From a checkpoint of a small transformer trained on Wikipedia.
Architecture: rotary positions, biases on query, key and value, tied embeddings.
Training: a variant of Muon for these matrices, 137M tokens, 8332 steps.
Each number is 50 + 12 x the weight over its row's rms, rounded and kept within 0 to 99. Layers, rows and columns count from 0. The size before them is the row's rms in percent of the matrix's.

# layer 6 MLP down, 64x512, rms 0.0253, rows 0-50, columns 128-191
111:67 44 48 50 56 66 53 66 61 69 56 50 49 51 49 63 59 43 53 60 53 62 22 59 42 69 36 42 40 38 53 44 60 52 55 43 44 50 28 46 56 49 20 61 52 36 47 50 47 57 57 73 59 41 47 53 28 55 31 43 28 49 42 27
100:33 55 57 70 36 47 11 45 47 40 44 65 47 56 64 31 26 59 46 58 67 51 61 35 59 43 41 45 51 52 51 56 34 31 39 40 53 56 34 58 61 41 53 42 35 60 16 44 24 44 33 49 53 49 46 51 26 51 54 54 49 60 78 46
099:44 48 51 71 80 70 38 26 34 59 35 40 40 41 42 65 48 25 42 55 47 62 53 52 50 48 30 74 32 24 69 48 73 35 55 53 49 53 52 79 63 45 54 50 53 62 57 64 57 59 29 46 44 65 60 46 35 49 50 49 51 33 25 45
099:38 53 67 56 57 40 59 46 46 34 57 56 67 56 59 52 33 28 67 62 42 59 46 24 38 40 45 64 52 57 69 49 46 50 49 55 50 49 57 51 41 57 49 72 47 48 50 53 60 47 38 43 44 49 56 55 50 73 34 30 36 53 33 43
105:24 49 55 50 36 65 45 46 73 34 67 58 53 55 64 68 58 36 46 65 25 47 59 57 58 57 70 30 42 47 49 54 55 67 41 53 59 35 14 64 31 61 26 65 53 32 35 35 68 67 40 63 53 60 53 51 67 48 50 52 43 71 34 49
101:54 60 63 54 52 60 43 48 41 36 41 29 73 51 52 61 38 63 29 41 42 63 43 39 46 44 33 50 52 50 60 52 47 23 49 49 29 52 53 60 39 40 51 54 53 37 62 56 62 39 39 66 54 41 50 54 44 51 55 70 42 37 46 34
100:20 44 47 48 55 40 50 62 43 50 61 60 47 28 60 33 65 44 50 43 62 60 41 70 44 58 47 63 43 51 40 56 58 43 60 52 65 39 35 55 49 48 50 39 42 59 36 48 56 72 58 50 49 63 47 50 46 54 66 66 28 65 58 48
099:47 50 45 47 42 61 36 39 62 57 47 47 78 49 43 63 60 54 36 63 67 64 33 51 55 38 49 35 56 41 63 63 43 69 42 58 43 33 83 32 56 16 50 53 57 46 48 41 50 24 46 49 54 58 37 56 52 40 48 58 40 40 46 70
107:37 39 55 62 50 63 59 30 41 60 69 34 37 38 32 54 57 41 49 74 47 55 69 62 56 32 61 69 48 38 72 67 42 49 52 41 59 48 57 38 61 64 68 40 52 49 71 56 49 61 60 21 37 63 63 61 52 54 69 61 54 43 47 72
096:37 32 56 38 48 46 39 42 61 41 43 44 32 71 48 61 67 67 52 28 54 55 55 66 52 42 40 48 60 51 44 48 43 66 68 64 56 31 47 63 54 69 50 57 58 50 63 36 50 32 52 38 44 61 38 65 48 51 55 75 45 71 53 63
097:72 49 44 43 50 43 54 38 37 40 43 56 35 53 48 45 69 46 65 78 43 63 57 55 60 51 36 37 49 51 64 49 36 47 57 59 48 36 52 50 55 38 67 55 53 45 55 53 52 48 35 42 51 57 40 62 46 29 68 49 55 52 70 58
106:66 47 51 44 50 35 21 75 63 56 63 56 58 65 60 39 49 25 55 65 61 46 62 79 41 43 54 55 41 57 65 47 70 57 70 45 54 41 44 29 70 49 41 51 66 53 31 54 26 50 24 34 45 27 72 59 17 70 45 55 48 53 71 60
095:64 55 68 38 48 54 48 65 48 72 48 63 59 32 54 60 39 47 64 35 57 38 21 58 78 69 57 51 71 57 51 39 31 51 62 55 60 41 63 43 77 64 60 58 49 45 52 65 40 40 62 45 62 68 59 35 62 39 55 44 44 42 64 65
102:73 46 47 33 62 31 54 67 60 44 53 45 69 68 67 62 50 35 67 37 68 49 50 61 53 32 57 55 53 48 51 61 36 64 48 38 23 57 41 36 50 44 40 50 55 57 57 64 62 75 57 35 46 37 47 52 54 74 47 51 39 42 58 24
095:51 46 48 50 49 73 45 43 37 14 43 45 37 47 48 73 53 53 46 53 37 55 70 52 42 42 61 46 41 46 24 44 41 54 54 54 57 66 46 49 64 42 63 33 62 34 30 45 48 86 73 54 27 57 43 52 33 61 71 43 31 35 50 48
095:47 44 63 53 50 65 57 50 38 37 59 52 58 61 49 34 39 47 49 60 57 54 77 72 26 52 65 61 47 70 76 51 33 42 40 50 52 45 22 40 60 61 46 44 50 59 52 60 46 30 74 43 58 52 66 48 47 50 35 66 66 65 54 61
100:44 51 41 40 36 71 40 49 47 47 56 65 40 56 57 34 54 59 44 43 74 28 54 49 56 54 53 62 54 48 20 59 66 49 57 45 59 50 66 46 43 40 31 46 46 32 60 46 45 41 48 62 30 52 73 50 46 55 25 53 39 34 42 42
097:52 37 26 46 53 37 34 45 55 41 36 34 56 61 52 47 57 23 30 52 27 56 56 54 37 54 50 59 21 43 70 56 55 37 56 63 50 65 58 30 65 63 45 62 47 67 49 48 61 40 48 29 63 29 68 64 32 52 61 22 31 40 54 80
113:71 57 54 51 62 29 49 49 28 40 42 65 39 45 32 58 56 46 55 42 54 33 36 42 63 48 48 49 54 51 47 38 25 37 38 56 63 75 47 60 36 48 67 46 44 67 46 59 59 57 69 64 42 57 54 51 55 48 39 32 67 61 65 50
104:41 51 32 53 21 36 99 55 39 34 78 29 43 70 43 51 56 58 55 64 63 40 46 62 61 57 47 64 40 43 38 56 64 48 32 46 55 55 32 58 42 50 67 57 44 44 47 31 47 45 35 40 52 56 73 37 49 65 56 58 46 61 30 48
097:47 47 46 61 42 60 45 61 53 42 58 52 27 42 47 37 57 30 71 32 58 61 42 63 71 42 37 53 38 67 51 29 71 43 72 55 46 54 56 45 38 22 44 68 65 51 38 67 55 53 38 52 41 60 79 49 71 57 66 28 55 42 61 34
093:35 55 48 61 36 50 48 34 62 40 36 40 42 49 50 46 63 54 54 58 44 46 38 59 56 55 37 63 45 47 42 45 58 40 37 50 40 54 66 45 62 43 68 32 44 45 51 32 54 35 58 69 51 33 42 44 74 31 08 36 58 39 38 57
094:50 55 33 37 33 63 29 28 55 73 49 43 71 69 57 54 35 69 50 24 28 42 27 59 44 74 76 66 51 50 51 63 53 51 59 59 48 47 48 62 47 54 55 71 50 45 60 44 46 39 49 26 48 39 41 49 53 47 55 50 39 47 52 59
097:51 60 36 45 37 42 58 46 54 49 53 48 67 38 51 46 43 43 64 66 62 54 40 46 67 70 55 36 36 41 31 44 51 47 53 34 66 44 56 51 31 46 56 53 57 44 46 20 55 41 64 52 41 55 76 68 59 64 52 56 99 61 48 31
100:52 45 45 55 32 66 30 51 11 53 29 59 54 75 38 43 51 70 57 51 14 57 51 45 37 63 76 42 58 74 57 45 49 51 43 39 54 47 68 54 42 54 65 38 47 70 33 56 58 41 28 59 66 30 46 52 68 45 32 43 58 49 56 53
101:41 61 38 45 60 53 45 47 39 40 52 36 56 71 42 28 50 48 56 24 41 63 70 30 29 85 61 42 53 65 48 59 68 59 52 49 41 52 20 57 50 62 68 56 53 45 44 71 31 79 40 39 58 49 31 50 49 51 50 55 53 59 57 55
113:52 41 59 46 50 54 60 60 61 57 38 58 41 58 52 61 57 48 43 32 56 65 32 56 44 51 45 45 57 55 42 49 53 50 62 54 45 49 44 54 60 47 17 56 56 56 41 45 57 45 42 60 66 56 63 50 39 49 44 53 26 56 51 44
094:64 52 54 58 42 40 60 39 50 41 32 44 54 75 51 56 56 48 57 46 75 35 60 57 68 45 71 42 43 50 55 52 49 51 40 41 44 40 59 37 60 56 48 47 57 37 50 74 50 44 52 67 67 38 65 56 57 16 49 48 35 53 28 45
102:54 51 62 39 47 58 34 65 54 66 75 68 51 43 70 27 40 55 50 47 60 49 49 53 41 48 64 61 61 59 46 49 71 69 57 52 24 45 63 39 72 54 36 62 49 42 69 61 76 54 59 39 45 56 59 44 44 70 59 64 21 66 47 43
097:71 55 68 40 27 46 21 41 55 30 46 52 56 59 66 53 60 43 43 56 40 46 43 21 40 27 55 44 40 35 42 27 42 41 57 56 54 45 73 26 55 76 40 49 53 47 54 69 34 49 28 43 49 61 46 65 66 53 69 46 40 43 47 48
097:42 42 45 45 55 28 53 08 32 62 43 52 61 37 49 33 40 53 33 47 58 62 77 33 42 61 40 39 61 41 43 54 85 52 54 58 56 53 51 57 69 69 60 43 30 49 65 41 54 57 30 77 57 52 61 53 40 55 59 54 51 67 44 55
103:54 43 62 59 49 40 64 53 44 79 57 53 36 51 44 59 39 46 38 58 47 36 49 39 42 30 44 55 71 52 56 40 36 58 48 47 38 77 19 27 33 43 47 39 64 39 53 30 57 31 70 45 68 59 44 46 37 61 56 43 51 52 38 34
097:26 45 37 44 43 66 42 44 47 53 41 39 36 73 56 53 60 43 62 58 27 63 40 39 47 55 46 52 39 43 41 39 69 68 48 49 54 63 55 47 50 61 53 49 48 64 54 36 52 25 48 56 60 47 28 50 66 41 56 46 47 27 52 71
093:64 46 47 49 52 27 35 70 59 50 58 55 70 46 29 42 47 59 34 33 43 44 40 70 27 68 39 53 50 32 33 68 57 51 43 45 35 69 56 65 54 56 51 29 40 49 43 47 44 52 56 46 44 56 24 35 23 40 37 39 74 46 44 45
095:78 47 61 54 51 57 39 39 44 73 41 26 70 28 69 62 61 58 31 39 56 53 57 43 52 49 50 46 53 66 42 51 42 53 48 56 51 61 54 49 49 46 36 55 41 43 47 53 42 39 44 45 58 56 52 36 38 49 39 32 60 36 49 74
103:57 47 58 42 34 13 56 36 47 53 76 48 52 60 42 27 35 51 59 42 63 56 54 22 50 51 52 43 44 49 56 36 76 51 43 38 55 66 37 54 51 34 60 55 53 41 63 59 51 44 68 21 43 59 46 49 34 59 65 56 78 47 79 59
098:55 61 57 44 52 45 56 27 32 64 63 46 62 42 43 55 64 63 50 38 61 30 57 42 43 48 59 56 71 29 47 38 58 38 28 58 56 54 66 43 52 54 56 47 32 65 39 26 53 32 34 42 55 61 39 49 49 50 74 41 61 63 60 39
099:32 48 42 46 49 45 43 43 63 64 50 55 71 54 32 26 58 54 63 75 48 57 63 70 56 43 52 52 38 47 60 43 65 46 41 44 47 63 28 36 59 44 54 52 47 48 56 38 53 25 58 45 40 45 54 66 57 53 35 49 68 65 39 50
092:34 60 50 52 43 30 50 70 53 32 62 67 43 46 36 13 49 43 39 37 52 81 70 42 51 56 61 66 37 40 31 46 62 56 41 55 28 31 55 38 32 48 67 39 37 40 53 54 43 58 17 43 22 42 33 49 50 44 70 27 72 28 83 30
098:27 55 57 54 56 49 63 32 44 41 55 40 54 31 58 37 48 72 39 58 36 42 46 61 61 42 68 46 46 68 12 50 28 39 56 47 53 46 44 48 65 36 54 41 38 60 51 57 64 59 46 41 43 58 31 57 56 58 24 43 63 75 63 43
103:74 32 62 48 64 65 71 24 56 58 40 39 63 44 36 53 51 48 63 60 39 51 88 55 55 84 56 34 45 52 45 53 27 49 59 55 47 55 48 49 62 58 78 46 54 53 67 57 42 76 90 76 59 59 67 58 68 38 43 57 48 59 53 17
103:50 67 45 53 45 21 56 75 59 51 58 67 22 33 43 42 50 61 51 38 47 52 47 45 44 38 37 41 44 33 67 47 42 54 45 57 44 45 41 55 36 87 41 43 58 47 33 58 63 39 34 34 49 32 50 57 48 54 62 50 47 34 21 48
096:44 32 58 65 52 47 56 49 56 78 57 56 31 34 56 43 38 44 50 47 30 52 57 59 54 65 38 46 71 56 68 45 42 55 43 58 47 62 62 55 72 67 29 37 56 36 70 52 44 34 42 49 57 52 67 42 63 39 52 62 63 47 63 69
103:65 45 55 53 70 46 53 46 47 41 41 46 53 41 50 73 42 49 52 30 57 54 64 36 43 52 39 47 44 62 49 55 46 49 65 46 68 78 73 76 28 54 51 42 58 55 46 37 35 31 50 64 37 49 55 52 38 61 57 58 46 40 34 56
098:57 45 65 51 46 54 67 67 64 72 46 32 50 57 58 25 20 49 66 50 48 44 58 38 59 52 26 45 43 69 48 62 30 61 61 62 46 77 50 27 47 73 55 46 56 71 64 45 56 55 29 70 54 44 32 35 45 64 66 28 36 45 62 61
108:56 46 31 47 52 67 26 39 45 41 48 57 38 64 47 54 55 48 53 50 63 40 48 42 63 53 44 60 60 55 51 44 30 48 53 54 45 53 67 19 62 55 55 40 58 58 73 51 36 52 84 29 55 45 68 48 65 47 57 65 74 43 55 68
094:53 36 30 37 65 48 65 45 48 75 31 43 33 53 68 67 74 45 57 83 45 62 47 47 37 49 37 55 51 45 42 53 61 35 59 46 58 47 40 60 40 28 49 48 49 49 21 58 39 64 48 55 46 54 47 46 56 50 41 51 40 34 45 51
102:30 57 57 38 61 66 59 50 43 59 60 51 54 72 49 68 60 55 57 39 73 39 47 46 72 58 60 56 47 54 40 56 46 52 58 40 37 73 51 37 53 54 67 40 35 47 62 44 45 53 49 59 54 52 41 52 44 49 53 47 55 38 41 34
089:52 42 52 60 68 35 36 40 39 27 41 37 62 33 35 64 36 41 56 39 41 51 50 57 44 33 51 51 44 53 55 56 65 68 55 47 42 59 59 49 45 48 38 56 57 57 73 47 50 60 41 58 48 73 23 31 62 62 26 54 77 60 33 33
096:33 44 31 52 48 16 52 70 47 34 43 58 29 62 51 50 58 60 53 42 15 51 58 53 34 64 37 55 52 40 45 51 68 67 39 57 40 31 87 56 58 37 34 49 55 46 31 50 36 67 38 48 50 52 49 56 59 49 44 42 54 53 76 73
092:52 34 64 41 56 42 29 52 52 54 46 42 45 55 40 45 29 61 42 67 52 45 33 43 58 46 46 62 44 30 59 44 66 46 69 56 51 27 64 52 38 49 58 40 51 50 51 52 67 54 59 74 76 66 48 41 52 53 69 53 45 82 63 42